Weights of a small GPT-style language model, trained from scratch on English Wikipedia: 6 heads of 32 (2 for keys and values).
Each number is 500 + 50 x the weight over the matrix's rms, rounded and kept within 0 to 999. Layers, rows and columns count from 0. Numbers have three digits each.

# q: layer 8 attention query, 192x192, rms 0.0585, rows 0-95, columns 0-95
# k: layer 8 attention key, 64x192, rms 0.0621, rows 0-31, columns 0-95
# v: layer 8 attention value, 64x192, rms 0.0903, rows 0-2, columns 0-95
# o: layer 8 attention output (transposed), 192x192, rms 0.0442, rows 0-2,32-33,64-65, columns 0-95
q0:488486416569485488535503430529449508603486488467480548485545418444524413500469491514472429491480536530544523470475514462497449498494513525377556513466513552527486483535550550545424522502411540428435516558497571539518420539452526483432527422494529507528464415560456554542581471525483474506
q32:428530534653493465487533528514537503522578574527479464519415480416435465511457527411546525524519546488396520439568464509503477516494463539489548420547606447521544448590514542472441500552567510500483545529548496484519508556514516649537459534485409472548624547461484524451557495432465519508
q64:483487479478474554535473461449476490498544580493522461524500510500443429461497516498498497494502491552464509519547491508438480486506517547486568475521501490515502462526536452456494472513480467477597487462426515542510501489466447514445568514473465557486540462487457497576511509442546473501
k0:515484526535529549569526582561551484491534473555435515441507534502511547551474522468509454494516526468494473536543453486498514472538507474516445502528467550492469545499496520568490572524499634529493568446489484540492582473469600482527505492473499456477486543467457445484538506460518558487
q1:540518555391625542487490537448468480451538432449529518462465567528493518467537462480470493473492517438469486489558437503483488572585405454551432545473496532582481513486467448440532527486499446526507506443476455407467556436570456451552457546432494479567537492424509551546407514486538612518
q33:381474592578539451430519562521543465382640522494526484597558542462481471522484471457537400521517469414505440503570482401563559524501381492581385549483491473544427467491419487501544440447569463486560481522562507395477460546559564452588485544479549425499593469435559467485453527536506545541
q65:511483480485509517453520541504509432432530518504518517490534451543484492611453445500511487497495447508492427506463504445567499552525435472520471581538399492495500533528425538538520499509565451519478514520525546536510499564490493454475494518516507540479540462524522477509452511509478566518
k1:519436517451527551457498485473505469537418484501543521512487475548538585484481584588488466533477463504475534525551516578445534453447585481438550484468539502508525516526502511424547517518501472509435525494480438515463588480521496541468563545542437524503484492470538476508522583524421453492
q2:545513524553556445533519508458604459520524431542434539555504550528570563471425501549522486450484458457558621532496574593497535552466500420525547435434445527459525511570542401495670511470564500569594468469442560536467450495467470458501511508456480551532544434453540554538436557518481476462
q34:462525565558502581515465491518517532538439453491492543516512476570492452482461547555498459496513431469567564578547469492540532476492487526513488427478494513417506505507483591460541424456524475535527432511572518506533462475535503481452519587510500500485564498555535574528534597452451518418
q66:537489484467545441460488405463520437500485527489476514448503352528499517497484486489452507518467550536534499536570484466513512407494497518503460476462506481459545498508507538479476530437464489435553476536518525486552561531546552522470496543532537533503528580549515540511538494520480514488
k2:524443501504507585505541531426428470436426477552535557558559529518499478426545511522470549514529477497539486575497557458448512506606450466422574505474562496544502486417481470505563441476465499545514502446476533489467500510505585502567467484436410524498489461467504567518476472458508552451
q3:484504584443567536529520502551450506471480467519568501524500508485556502443491497505482426475559464456519420461594469471493573616526560438552486526519497526491349415464427496476564424478585496579520449534539515406460537470510533482506461606443506506509524441416577541483468532462500505474
q35:443426578465454592524523467559496461434614439554568561535494536490522514454505530476506425486487372490471494539604529435497549529545404510516391566451453502458407480535506477494567399339681468512626474594551501445547494524516436434636502599497451530484574498437507503509476488496430555486
q67:468553538415516504462566540531532467474565607487574556524507481494458540525491433530529443460561449523557464476516563412561519547441483519563403495472461494499486498476456486542547442487595465444565516435516539552586482499511498481534470466494538504528493482524478452573462576548429554515
k3:485448514507523487489503553398514458480524461535535479517462504482475522551498472519476497495482477507517450583520540456485494543522565457519462517491506463548521506447492556426469490528488487538474512486502469480498512474543494487531418545502542489507503459454558571532445474491524523479
q4:561502475502444484539524471453485554478490499462498527459464447495438528511474462482574556495433512514617455527437541477469452482476500562521472418537555563524533490485546552493436522548441425436507582482527497523544502396443525488432483453495485440547379509497466457526480433554505545523
q36:504532550501538457494478414483411524418447514467496526494507513431539503526521490481480506503483438498621445530553473465430502478500544445578501516482519451516422487412489448539505438506484570493432513458490476489442463451553535492415523474519583551481495468493571538447516484463463537507
q68:489452560584503483486448422444397476504477454492476490502512527562506530518487496518439485470473528443506527536528468492426536476527488494482539476510555455513408482472480572486467379504466477533510526549534558492409482445471485486508584560498437489457521573423554511504463449496466490479
k4:581500541489475514559511469551508493481488490476522529546506517532519458571482509492449515504467517472518481464506570508462525539472511540534485519490504519515465536511530473494451443464524483465498482473495485504517481534503482518445467506510509541526503482515523455500604542463472447498
q5:467484498565534549449556464456488474447537440560461457543524570529481480499508561543505486511559534485513393595556491463494503529484487509504416561513591471514509480428447465594549474408534517578531498555528458450464537455481466537494473556611431503528515514428476523539459462499464510514
q37:478429553475386501477536460545461472470568422531563538561480515453485500556548521438572552501476444527439529546514465472534474450489463475457354429467536348516509587577424468481481481444545456479505475492515487504504520499459491433539518568526470519554471543462483501509387436440480491467
q69:462415503456492511399502523499477533471643472479535508483472530483447553540521360479527502464478450462559458544456549475405503497536554472473429472519560415453520593498476500482405466509464506468494480432431530597478414489477493468582597554495552500489474513493495482481423473549523477483
k5:479434525516507476465571487529546493530526476518511531476520478483525454461528555572497557480474431488465416565531512510557496482501528477435476480534525464519573454497503530558493460478525502446494544498513473462454540510482564472362489501433503491529554575452539501443527516427495516491
q6:515497480550474518512546482488580551551521490513537552601459469456483593565555541438541572492560496506467511528437583516534493420516436499480372493533626467533575511440559481516374502638490600442525563559445485521541510513459480630606434506499515472405505512553506423518431403552533472576
q38:479463435527475524569583515474463536404460470464488493445469546510485511623596480361610421478576423550396499557543539445487500556462457531429435536523507462451494489540481543468480531468481522497521473486558535519506513456498499524474568561546485516436508461360389490536553449540349518555
q70:522496508533461543547540505485502513465605423456467446486468491543532464549558416479603469526484442489537519518532517498468521473457449527436472486456548442526509487462525502545482473510544490426536586526477519451467463495453538532444478499501496462452477454451454398505498469512427534471
k6:432506539467431510398507463465456443491514517481466526489486513463530467569539521522532440482513525516512497442463493534504523468518485488484517491503527474485514505501460431512493507554436466459447535501551515508440520498509509454500492513530451527496543484435527500459456487499503501569
q7:489557454529477550483510598478525543601470497453497572536462441492454476588477537480503552539467578510391463534372569438547493411526478519496470444500458459447592468532542494541379605553479532433527506439456379480565500468540460582468484486542500510479422544586500525587532509482569421545
q39:442483556502554480517557520480546452561454502503509481488546471487456447492557604570437570517519612561531464518474507452603480469525438530506559607467467520522512537505476524574474537531397507545507511555510501578530512498542528532552504419524468440505431552606415488503533647555589440559
q71:480461525505508438530473615568533505612431482495396523511409546414458530496550614500445582433570549542423566445424530487477499462542472527572549528468533527496575536500508471467487538564527577518457430660428391533548536516496484511420497392521492456538414511584488430485537538506533437496
k7:531482515517491461549505526559513515545526515403472481476535484519558433482544494518489523509555508525452553489458452539499496484512448592486505456514520522514504454489500486503449529509519526479464496434449488447521522510469508553490467466516478471508513581517442463492489458508574480443
q8:465498537463402473525553510448531460471534496517482597511581538551504519513483606505444565455472534493442541517482496509544535417516535554540491520473466506548503474501500459505491538486507474548494439504497562523478488454561482520462551535552493449524559485482473484548546441427551564478
q40:532539459546533562493505567462544483405493547553464507535499467503482486563500531456428584489539468478451440469527528513476480539557511489423485493575518482451555476505456509455462486474565434445474431491523479466516477510517506499485432441451552487433533616535452493525505524502422447442
q72:493619497472457480543534534427587523511549479638522597581475510479493504564516518583494514464476492448402509434512491470611559559464510498463505435548442479535492498428555492445486518529547489585574536536532456579559474602480572513567427437477469394527519508567432551538511490584536448441
k8:519497422572481485549466525498588612482476449565518484519510519495544518450446509480481548454532520526444493517490455457509549457607475531555550598490500537538477448521530434462435506541506434486557460532471507489565518461520548516426464442566514514548481523449465478448529562462502550541
q9:487483434487523465539547499496616596536468470486521514492494437484462482488499497575438572459500513557472495504487555484482409448507483505439537470503533503568568551567547543614451477556474496535490536510501469531541495572468496511523479414535534469572492482600469485466490566459536425480
q41:517550421421581428512527524502552565527504480474536357511465442547486562424465462383425463547455559608429606440447509540434413478497561544514470405559489485525572544608498524493471489550387434589444521466450412402589509644533461585420540474540494488530510512595427422470480515433549407517
q73:498480409469555465461554500589557571485561537430553440461530477494443546457470565479476422561388402542524576439498520547462432535492496468421519540416546526517454532499503456521508486482347355497439484502452551483613461573399422603460575539505397534486548472518510494462464501393524482516
k9:454382529497562553536523473481495429477531542444514488516544516544454476516510491424629450498543470532505492501566502479461492550489513530391570445508548511503503468462445519502562425490437492560448517496504445489592505550481454545471548466556477448502492583416493511463536554490494523437
q10:492510534542472590488464433521500508417395516500559530479525445588542468475472454495558488446418430497551546490499472489470513535478510510492528478452532594613419483534541491498547548434498457483543496410490521499479474480446473432430553505486459578456482476473512503464375504405446489483
q42:453505484576560485449491537576472545551568513450550486492427436449468451486518464464529465451400429512558522481478506500476468518508482458537507544546507505551514526466477527494477549515443518538489492522424500479551553498542448538544435508549445505476522611438481431522499579527520486438
q74:516482485607540479535429550635517541577449516501525421492440516543361405598508414530580447527306466493541400484508474528540564529509438468434512536481545425554474534583448448507506529578512468581627457446538537564561614546522506437446474411496489558487505555444437488589435450470479488494
k10:520426533553446567522411486547505569493458578493509463483482592511475440438565528531458485534397513585508511438525459440497428552603499563516473413477520522538543644460623578574457491438522512474611515393453465545534482612394526484387530390453509476460409482446493458509523456437394491368
q11:455527487498499524483499481445496422525417455518483472497559497511416499493516444451424533480580517540514546526405456450469505473524515485543560424459517554450525468460489519496559474492491484518512503515512538535477432480513537421564624524515522453500555529455530510430533440472476503504
q43:544526605468479562465410522525481552565573541540475497445613473472504500473575496439448455487489481540552400486443523490511453534459655506609466465445494502441458425537512537536569541550631488491564442459628553564473466433525543370487560498563486548442527489478542493490502491506486470572
q75:518415598476431422553481472466472476491568488491383554454532539448439480442582536499451419349465378522623488495385534502499464602482538522487500419485450527330471466440509611501502447494456534513537460446558664566422402535476485402471540434514542449470482494580453477373567425453498630557
k11:513404440527465553461459432403478579620529396462498502370634461399547625560443510495503391445544416516466405546514500496436450558481571346367572530524430520574517408498521573427607569483460589507516465540492546520411473432529594328578521469418504510466469527532476496410512502503469591389
q12:479521524451405485533522475395511498468575517493530527441517448484557516544479490573594462440553500515385525459506482524503590549509561510464538561544491541498425454549484460508550464474495511527516478561542600538409499540477461445440575546425484487588544484507517544535490469411504495472
q44:521441488502480524530484507449538545438521495498522485542461444475464481527449559515614469539482505422393514501506511577479478493579491446420605507528465566515478471526615409453514354542501399578422490517486535465480507572369479484515509542504421483557525498522531483455507466496533443572
q76:517502661533447470545377625426541483432482465503517579494560529480445519478390606480595486546540594491360536455477472500481424448429466490520557552621495378496521476567590490572523445562529402501435474539560569452440631554485493551449474512566482461675435444465495467544457509471460364452
k12:320427425440458542569425486473429589435546495565536417596544564449651479469469571340513542463490549472365589492478595524406526508421418467437596576611515506530479538527552483497579461564464471541534492411527572498481518590480510527537463360489500515494592513564450542498401583420609681476
q13:584398471534523518366517602529518527548508481454414432533585508502403519448581537476504528538410430474577466487506510551399402455424456543551522429479572511406576552446539576465467553524435506507428513442496377431568455510517559532546402455582498490465466580502443525562519463506479493514
q45:502541494448471508489431532475513454525522529507525405563506478490491572467577490399557566539415424539524497467488538463436447481515532551468510452468600466437464579529500524497409518586506477482449485502521408458503534487510490483479499524555493490453416575442432411576523436467506472533
q77:449630455454470590402440594537447514538551512495571451554574472482428551428585459529511567477490411417515534528534472387412373367491522467507351413503543517397416517414513532550471591508470460461406469588461394433504604482496540561525472537569499647541498451405532548524525431464451615501
k13:503563447567438415466419493556503469500527443595512345414464485445518468437447366391471597524578508521667412434443532485501554580482412564440478565483471426538489366473511479440418431340533534496539544469489623519461487383413636570486498551415535505477534532561437541535564375444549557596
q14:516559499511469476467566551482483506542470557496493496447383448518418480578481488587509482534478571454445458533549556512559498487550553569510540524471528467556465557514566574536481483592460476490548497441562503461519488515509562487494497510531465515522464546468508392492522551501570479426
q46:487511555484530446464467553449495521528499620476498461515410468484483449504505447457510457457311534534526574513483523521514535402451565428527489511491506530459451566466499569589518644617468518550565513497527467437484477514512535501429432456565436507506560526499418444549522507470571492468
q78:519568440479465425444419544415507574495486564450515484448471401485618400514504470462537541418461518458499584556502554575526620450481503501574553432522517510543418452484511625582623487451504556506478479442508474429488466481491495454517517505600437440511508534468510360634585559530516425408
k14:430542508324514503518571518475447560470559585500519632543523466489499594519484511438570445494486524530401465471508439550423491309572514335494463406479487456554477438501525554375605562592508495530504412442543536415559499505561515457487398538451521419496435562416552432420509426581516499529
q15:568500526500503499512524518517487528506511469547494504419404469552491517509494488514443464438405582562428479413487550534529535566472568487505584472524547505437481532529502502481506579611569556496434437560498422526528513482488498570453394468453513503460482521510472444497524547547591473456
q47:517505468486369546484485531459494470501469505560425536496460446511423523585565526558411536451467493522434432487402519522515516510434528466505572522509558528478449573478442496544441537536458558560567592635530434548514467460602527482476479454494488513453498622544524433547630524434518420534
q79:449543558532518678524484505462386480557472540476491503506459392513498537579555541560412468377472562518478437439481470469586610525455456452513503419501603444500374607479484498588401554566401498552526517532659537517582491512546529527482435554480563501439488519518513556529573547470564431519
k15:571513497528500526505457521572462437486507507565426559405484516567372498530477524439544583418545543693470480340519555497515540522615580480433540374513434576537414601530481606550426512588475570385691524597557412522640563578473498560600494419410527521407535451408533627577487511450565460502
q16:555494487523560511472580479389481482599496545439465463492533364525481439488512575491500482470512443447492459496483489495530524460432535528453507453485441494545462441514345622514512540517550471552507425551564501571545551527494491476448440524552565502442520524486434501653632644524529514529
q48:536563408451512533513509436472397546504409505490526565472483495440526523424424565532464504438517592556584601494450530562487475533485541514503549490446496552532528492537497470523527489502515560565456522450450498487450444463473520418494543458490573530532409433527508483468529459495542474503
q80:467459462528455556539520514521533525503456459469509555497495507380516490481496588509497522516542568525474480494530525536505489525491487485422528515461508453568517500469530521489481477457488535430503523570509483492500479492437553453490480504509545534588449486509538490501524515555549512552
k16:376455527508471448509453548492511507473548509492529484522432492463521399490512494479435497550482532523476462485563473437499469486498454495546472537510520512469477524484483510481457480528514482504488432488523479523572405513389540520430469485493489473571489514553530493460513449553508479487
q17:550510598491556591473493468528577463482518468508541529529562602432541472468545421625437433505568540468463534470499478549473512590534462416527408526507491535525467493432485459455459402405491534502437487505499499453515487477489438513566543535577508447547451507505617454481320526542469490410
q49:497440583525494576452465476449570516489546430584455507593516608483599573436450562502441502459539417450479548493525504381479496526625429415542517505496459455479413528477526463499537447370583448553456492549494488415496474533460505455559526543519539532492511522505587508485537560451463487452
q81:509499546484553506486492492561512491529495503488529542551489505515537518462457500474527526454450470610502470504470538420497461508536560514564408481485491521515576503580468478474495491517494489529432472496495505547479537594524541543459492476539547467552459568460445436489517562476510543512
k17:413475489486449491522532448450472521504536510528529469568498504509478493464540519461547445582514431484461483594511565499469497519484491428491483500546490471488522468474481512517518479486528472484512499494541471493523497503603537456570469521471566502483540521507635617518505539499460504504
q18:542491468483448565494544470516466443491463590411433509499453380531520501546448509472463507508458512578509524494433543495494511470429542577409573431556480486529522485565615492533492511528421512438441536526468551544518508549472490493426504446456509589482482562559438482540579489530521485507
q50:564518457467509508527524425525463477515457526459441477463515485574516494551500517545523532602553512604507555535493410541504547447481565470495518462476478530525568454541431474480488481584436477518474438430438526543455526517443484549397535535506443534490523536532513485507487538470449499524
q82:492420442574478484545446477463475493490509549477456566452516492525544488448537549478416504470492504492441564493526451554470486523486510466433502528496521497512459563477572403494457532438488525482548536520460468465407529462464518515499566512503499581489510507458494506544536529514589476528
k18:493524529477493498489493535548497526520496500495473485500528521455486445547477526530476545490484542473539534445456444490423530456519491521527515497488536492430483486482526525502533520554516458536543462460473539502420474514430551477454458497484511441513499477521434441494502492468561503428
q19:489450453542491519472551506539513522497464475436513521479506483520477503545523519566499510504500399533485555464413515551509441495451439510459484458576456460527566455566564474535425513515453521451501541456470529500588485566507472505486504428549517503462521490604546489453545559462499449451
q51:502535455556494528516512500485524460525413559575448580460497475501552471496487504566474534417497555489560559513446501537496490547447535469515522449572450500425536512519552495561414552520512545604482477455466543548505580480430464567463512510519465488427473470568486541468557553522468458435
q83:464510505522574447532510451431561551573412479541472459563513513487524444441479587493420505519503520540460550508506533532500459510466504492480538449504448487447538484506540476436522514449385492518473441528462514470535499510543519567465495478601437522479524459588529506426587568510475504519
k19:520556461469525438464499525517496576399567545493498497511430463516489379465513529518444458475552548485513476448463503539564533494541446566493497513469513495470477497538502495520440508547513460549496566436524526519477480453443470515515505460487512483517469504450449497519488503506545503535
q20:503483554425552546488450468472504434489530430601534513471442573510539483392412519544473354521444492444555441431594464493449530528474608380531491521495550501478390500461457525456609483487548478552499513495513451521417587394444543483444463592527454498551509514451504472456469505463475571431
q52:410480517502499496430518499494508527436578504542500591599513618464472514477567457499581439481555418523513456456572482444457524529529453470529444499423517482467372505390438487448549507467576453497505475484482511428538504505393453476562480513554521497507597506385541506506456452516414558428
q84:478480493517480538461530565506463502495609548519499489476465546524482472603463402533566447475514442443536444507515553470483507481550537554547432473493526498483433470468467532553445453547569528481509507461550528535491476455433485462575559567440559510467477511467437466470422464489498551492
k20:578527494481503488468503477444474472469498457547573538547502522493466509516491488495511504520477496486498456547527552468518521546522538437493486533526457471530506504520478541454506456464473484479511496521480485526482464553593506478514472551479501515512523502448576556589438536502461521528
q21:476517539488513538517452419513477477461463455457508458564445484534480527417518486492531583494556449528548541538474541555517474493513513517505463560488476517575455438448490499591534434454528449546488537546493511390411519486620472462575529528544472442488534510483586563497496453501522472518
q53:545535528486506537453491473440518486469511511508513471535467508593492487515411518494553531492450481499461559507495477427542504408522507549472503494435501496446447466575519573533544478450517453584648518520556440444528419486628510553516440546404530507460551488539568502518415515471484516453
q85:463481527497473480491533540477513579520550564513594516510463487538453513495440445492501472493535498575521463482457587453536494517547507532564379445478452530495469537537453476470519502469520446521543494451496493522565493451513492488536479461463579476516480496552475517571505463538420448493
k21:495438508459574494501512544490509497514494466480509478512504513493477573498569518496521454495441495379528466499536495503432514480498496514417494530503562454472541478511479546472560466553547480528469524491459516558535505506497504534469436523513534435456490499440541555467538560507541526441
q22:544553484443612477584470430490565442490500543487532497461461466487501483467438403543418422484415405470523475495588549541475494517517585460523581463512402496539382543489492497505587462488507401486517521497541513444439469517515492508477529514518504566554487511521541490430394538528535463410
q54:492518581600529473437545599520551503467538494459555517556481487482503520498572554438475491423582414542445438527564539466484545427550410455439408503422457557497512479463398500466416455423565477480476428482499435517549502506485459554552480506476646486525501513528498518467433554558512357378
q86:514528510432443490431466489504527471525518408420495480436435522505439564529463455483511473474379497503503537592515418471502533481537607513533507510532398600436498535455506558558551530507499545507479546509489533529564514533518467566553526472564520492507539557489506519465501555462515478385
k22:530498511476531496542536514465448502492507428470494544519587483571517496478499517424491473535497498452498509553478520526418461568436503500476544487485482546439487448517536512478539417520481499421465522477513468526459477463565493495420503569544505515395524469578553528535540467531511483513
q23:456517441580477436473464548514506502537481488493440449497472461516468503561514435554439599486619587523494484553502574490530478371439553562481450446519515434457641589526397573597416539590418488490458539532494502503535493482549527576431470485490534438496413539575371467578554507571567408462
q55:573538333425462466442451600507477514507410580494570504433385468456597565449446554519394602420513582598548543527447543502452541384490581455482516483574570371384653615478417478548467533589434573445435553558404460561436510485482562503465436423524569385562413517623480432514551518538622465616
q87:562459393391545495519460520352472588472443510565505438547500494533519520416439541435419529547492519539562521470589508519432467481545592417544497562470551520480488529551514618476515500511327439555488525612436421508494528505560443521471464458522538497449457426559556525517578492418467534544
k23:540474510552536468522491488544525507509557547491444438523497478463503489487501435447444544474428541497483454518533487472533493554513624492485542519530557516468492504502471538549499504494486513500466461550507520523521520560527485517509493471467469537520469541539553489503542585494490486451
q24:455526451392519495437476544542489483466475479522519538505512520517522544460571530540471541440514530551552506528483556472497466480530478482516477463468615424463562520435550476531478508511442561571542494404530451490511468577480533544527497518539481536476379474485511506442588417580511543494
q56:499563492514463513449495544582524519563577468533510496478454497421463491505494417513404520509517519516531531479553516529589440463465538451503438427559493432452658460480420518615497515540492483543492513555530438533493506486485531553527440507475519456489487519597530454503526457554522452482
q88:531538504417424589540487427469539420610620494535455489392485509553519483461525426479490445492488531483519465458496457471481504500491571446398533384565581473514568480463557558556470461580441487507568623520526434603389408553483597494537481546467491495430545441581497530535482473597501490427
k24:519551521505475475436548501534441414510583529455480563571469472473462497512568515539563535542516488457462488454473546515472554616469462500487508481560503468487501514488513470481475467528542479450490441420461491518456447531536479438556488511470529460504490486556642535473531403589461486493
q25:470476572505447474511486489459417466533516496568556489511483595478511523455430433457519423536423532439521445527593485488517554541487589450470450470459480480453461467490499522454585469460526469547452532487495566475480532445571437493489503574555497475502521453441550482501469475463439528507
q57:442468534475508469450431403463496519456571532584512514439503537525460513424480392478543419587457487501548481528548509524518522513532537455501495560472431526452443513475594580480583484439452434511509528469530618477442492492468518509539518531539515468519594490425483537477470496496438475497
q89:425505484533475465458560432584578535538554499520582551507473511544449465548563392565502429580371456474511516529536530558513494492497428419418455469490496454399482503427499410444541525442534489546564502453526578562560504531434607529538454491444455425529508582411530574514396460481532494517
k25:529470527527471499490543424486426449452555476424528491527573456455546574597526547482533463464449511464526546482526497549519512630466660496497479521529467521527486565457487531528477470458478551467522526557564544547600527500576487511593486526513484502488555455442545518537434475520343523485
q26:509433512491552430547515455506512479543483544509479515409412453511420516472408460480515560511558559484520472515494507486477501504431467580430557441432500487478468510535525483500466511518468487635475531512529517454514451486483510521486515502494500477559504523524542480471503475468530515470
q58:552508440483527443515536516569533563596482523445509429400366440442463488433453471451495501472470503546541491468484505535446461369481567506505478403525551515468525510551402471428459504697438474527472497502475380501580521488426499601470452488523439538504408545556447395526552512502523497427
q90:565556470562481551487538518496496477533459649387560470476392414557514493448406452465594558481557582563540519572453483457387491514401485476591526429513425526445477330505521436390516422531643434506502459530565497527482429537370598505422453432489438533506498494459476562563447551616548553495
k26:525476485494390504509410560586506482581495433496495510498558486549444481461482432478611570486504467522543500482600444509400534510507467600593461537451427471441484557529463484434537420560471409564500436508499471503445519408507447581503503493571423444494534436501476530454475469468505576498
q27:490534509519572507578513445510429465500589521504491549429495537532458501455409468522478455569514453450533529565561465473440548462516530521448466510414471508544401398478514496505628501389499396463556540452541579493462422511539402497517592622507553488464588560508537527497569568525475479500
q59:501481535524516502544479494582559457512543506458497554535463565535452519537465473439480551536546486471501597586485483562418451517525543569417535525501478461480404491473533415424518353511485444430488585494461544496497476546497435506508522593530542509439564500608610424487493479504426562518
q91:547577606562522502519509466537599326490473490468500561489555485591416431482479573486484602463547433455452565517432480500446390486469345526445446596511417552590464498464612463414425558462392483420438485541494500504531475596470507585502527582463505468494438476573414348446499514493506493501
k27:555503523525618430623446544588491352578490525497453526608522431435454530580386509501562548501456449608511510531546599383437507483424479501384514542537440403546397523479398567572463542360517522507604530532461461439579497516503565557486583492538513502549558551478451387380581424563413550644
q28:565422424514548508441534537546511493543446447489469424497598485540426571461575555479509526528513521548524495536547549471470430466394422484544439462473493473509582483464575568432471526497446499487507525473475435484531523504483576500544492518532526494503452533478435563533448486513387447529
q60:560472428499524460452479541543499514502406411491494420410546492499494539450531444524493535572576542562562520506473497524489419481422470572454471472524604442387652532467495529518459561496432485469539528511510422477511562539520477550528496523555548398573428487487365584520464602486506498516
q92:450630475466584416417512479511607547537456482496509411525432462504383553419506425474421626543481566532553529580510566499630478366340484624432510529539539424491579516466552522467475436474499468487640485444608502509492496494426474433574540542509563346519421605478360559499567491457482420479
k28:499616529528501405401612495610569517423479479543429442471570550563520544369526536538573466512677442463412508609429553514515505491440527475409551489522516522520536525509556506491455447562424483432614558460517523554520554505551495455455557526555585433491444509367482528511443449510464503478
q29:471506543513512527448447451508482476542588469555499461449463483487519478546522485517475506501562511507501469502470531533515512615484584473456520539470505538492511513511458531489554498523540512524541518548554494547518549460530486470551477544425482522524612559513596528550491525474506542463
q61:466555620508530580479504506629450463504612578508406551558463519471481485531550500553385534499585510508508487494415499430514533617450527509440498527445411576511490480602426543555563596504518481557579535561522521528461526441542435400556391529453454503452492472562513599573465541530482520472
q93:409593511461571474382473558511489506514497541548495450509442486497465552516541511517522570524592499485517508465521547392574419598438422450380428552398405423571553399589427513494539507526538415473473524457459455497486583468550360485557499486499428531481470549564557513588472492480491565465
k29:459579586369493581496324443573542471566483640533528502460516590441434521600565541460501549356470444362608503354524467434498576582435557570506422365381488491555658410546524477514513520529409646584490480524606510589566475439563425555466481582561457468400460526425463593492407598679465477585
q30:486571562481500479534450437526536479551534564494480473395410488491459431532495427491435430488564535532480500458488468525495541447494546529510531475506518537519445487544398490461532435510548469550552515590595510484478509501546503551428567486448519516482500544472502459495535445486587494387
q62:460519523422537527482402492546518474566506539527484365422473469497445512536520470486445508523492576475538532451451490579474464496478510529519611516511569481461437578526486519501524482515512498423550529528603490428452489535455546531403496434498477475525495559543492519557437406520522447506
q94:531547493387602525545439479500604484625591486514590426398344583516452594434583444510425507572535573534550538406546442476501426412534639606596494550512541613545426606505444560566503387517533437452646483498569450506391463481439521540519546479394529553479445571500489538410483430507628518480
k30:488543444414584473605400592502480543630503504447480405457404476426520521521518544457481349510523497437571610487500428559484510490480533495617575470542555598440414470487486621542424473587525421478426511545539358607397516501431532401357515466541606534481386503518441508515540567554600537470
q31:474491513441512461481412603512564479486474459465468443405462539548499493511523468490489493429495489493578585465502478507522443517510501515494527529523533497480549572501556574483407471533487537518488428481509430428535478551471567571451463465521516481552439521508477510466506416488514491540
q63:509476476490482450491554504585575564530540463536459556386548470518493455470548485464517479472567572575484431551520479409481421438482517501505442533487501470442621516474406525492447475477488473574466513540461482496464496569439590538431539490486568477567427612519478433454488462492518478484
q95:442602510489497545479578540559617620432434382514397479459430459452467471547594526382521480438501540475482489513466571422466443499594472551570485426583493387395561482514387635571436516458504499456511465561459432495437496557504450548491514440489574518609504520448471355548432445443448526420
k31:451502449432403460514380500493558479497463479436512504477388600388475602460503528495639547499497533571432396439544466496464532521371549411501454552537456523510509594460433459527615446412544478436486497577477462517543472547530476497516416524509439564529506563521542392532461412493555438459
v0:552439469550566507549467528487444529494485503520573501482508510598503457544472505497500523489519391498494568407404485641464468538460521556486583475460522497527589525572477484533533516519481601487422480494485530508545517456538527559455498545476601503450421524563513485453490496481435502597
o0:520470377547514518530528470528506560417473480553439511550547497501514462511546485500444509483461465453441514640561521496453386576510567578519430516419525427422471546519593499538623552509467439456518574458495504426551477485476537589536464510538561449429511518493508508403490560484458533478
o32:481460480408460407511466551521512530492521551431502496505437460538523462504499445464507517507490556493584462509511497470467481476513536451507532516506494533487594473512524463397517489488489478459618421535555396466482563410436576546534479502483501453449534458443454445480451617510487479480
o64:504554467496525539519500451435470495475537471415473570501488528516498536470506489477494370463522517508469501562508548510508549465570508450409460511427433465566486339606531505510470475538441403525505568605465494498492503441488501541432555469580540482540598394454531389518527508513597441488
v1:500531466521512440441538469526413526515512534553629504499649456442489560515465472416497510455521512527466544558450351420476523517466467543516567493458527502504521501491563504429485493487492557504443481507460479514454529516486600530506608437480508516507451422539474561485515477502436573482
o1:312533465517501476546449488533452578521426571597478559518536482421504437534535443452463515576522478497489548465483472457526549504547601513455496478450569436451434514433472529470445521428575477403490419451528495486614531502452470503454429521531496612565523499443397456555472449476531530488
o33:539470443508498528547570530497470555534485548500509463428530511559534470462498456544544326500502522489478512492486529434527530550457506525503488597553527499461528518463447531503522575548540464504565557449518509505384433514477502465519602556475444537529491490564426481518459517491523488635
o65:511542501556473583551533513440469515515509428517488518509514502531456516479459479566511496460492525510565488565393505414533530546506533398499478497635460561489450532448477507491516513432464363568442577481469441448367472497564453482536529463477526573497505398507460483484545583577450488537
v2:523557484481422398495437413484442515468475457466503532431522539528477465463471494454479477612481499558519521577572593456585502502500510566504540481442580492567501517490507524493503559456512429491452485482534476568547461525540409508508500449555492545630479434519526528508493478549514647523
o2:532490507496553523499515522517522491549529511499485540525474503475521440488526544551526526517499484408460470511433438488403524550436507585358553529520515580411490463457390487551470460489513546513520425458456377544510526485451552439475505617463395400603466517515447535617497407426455521506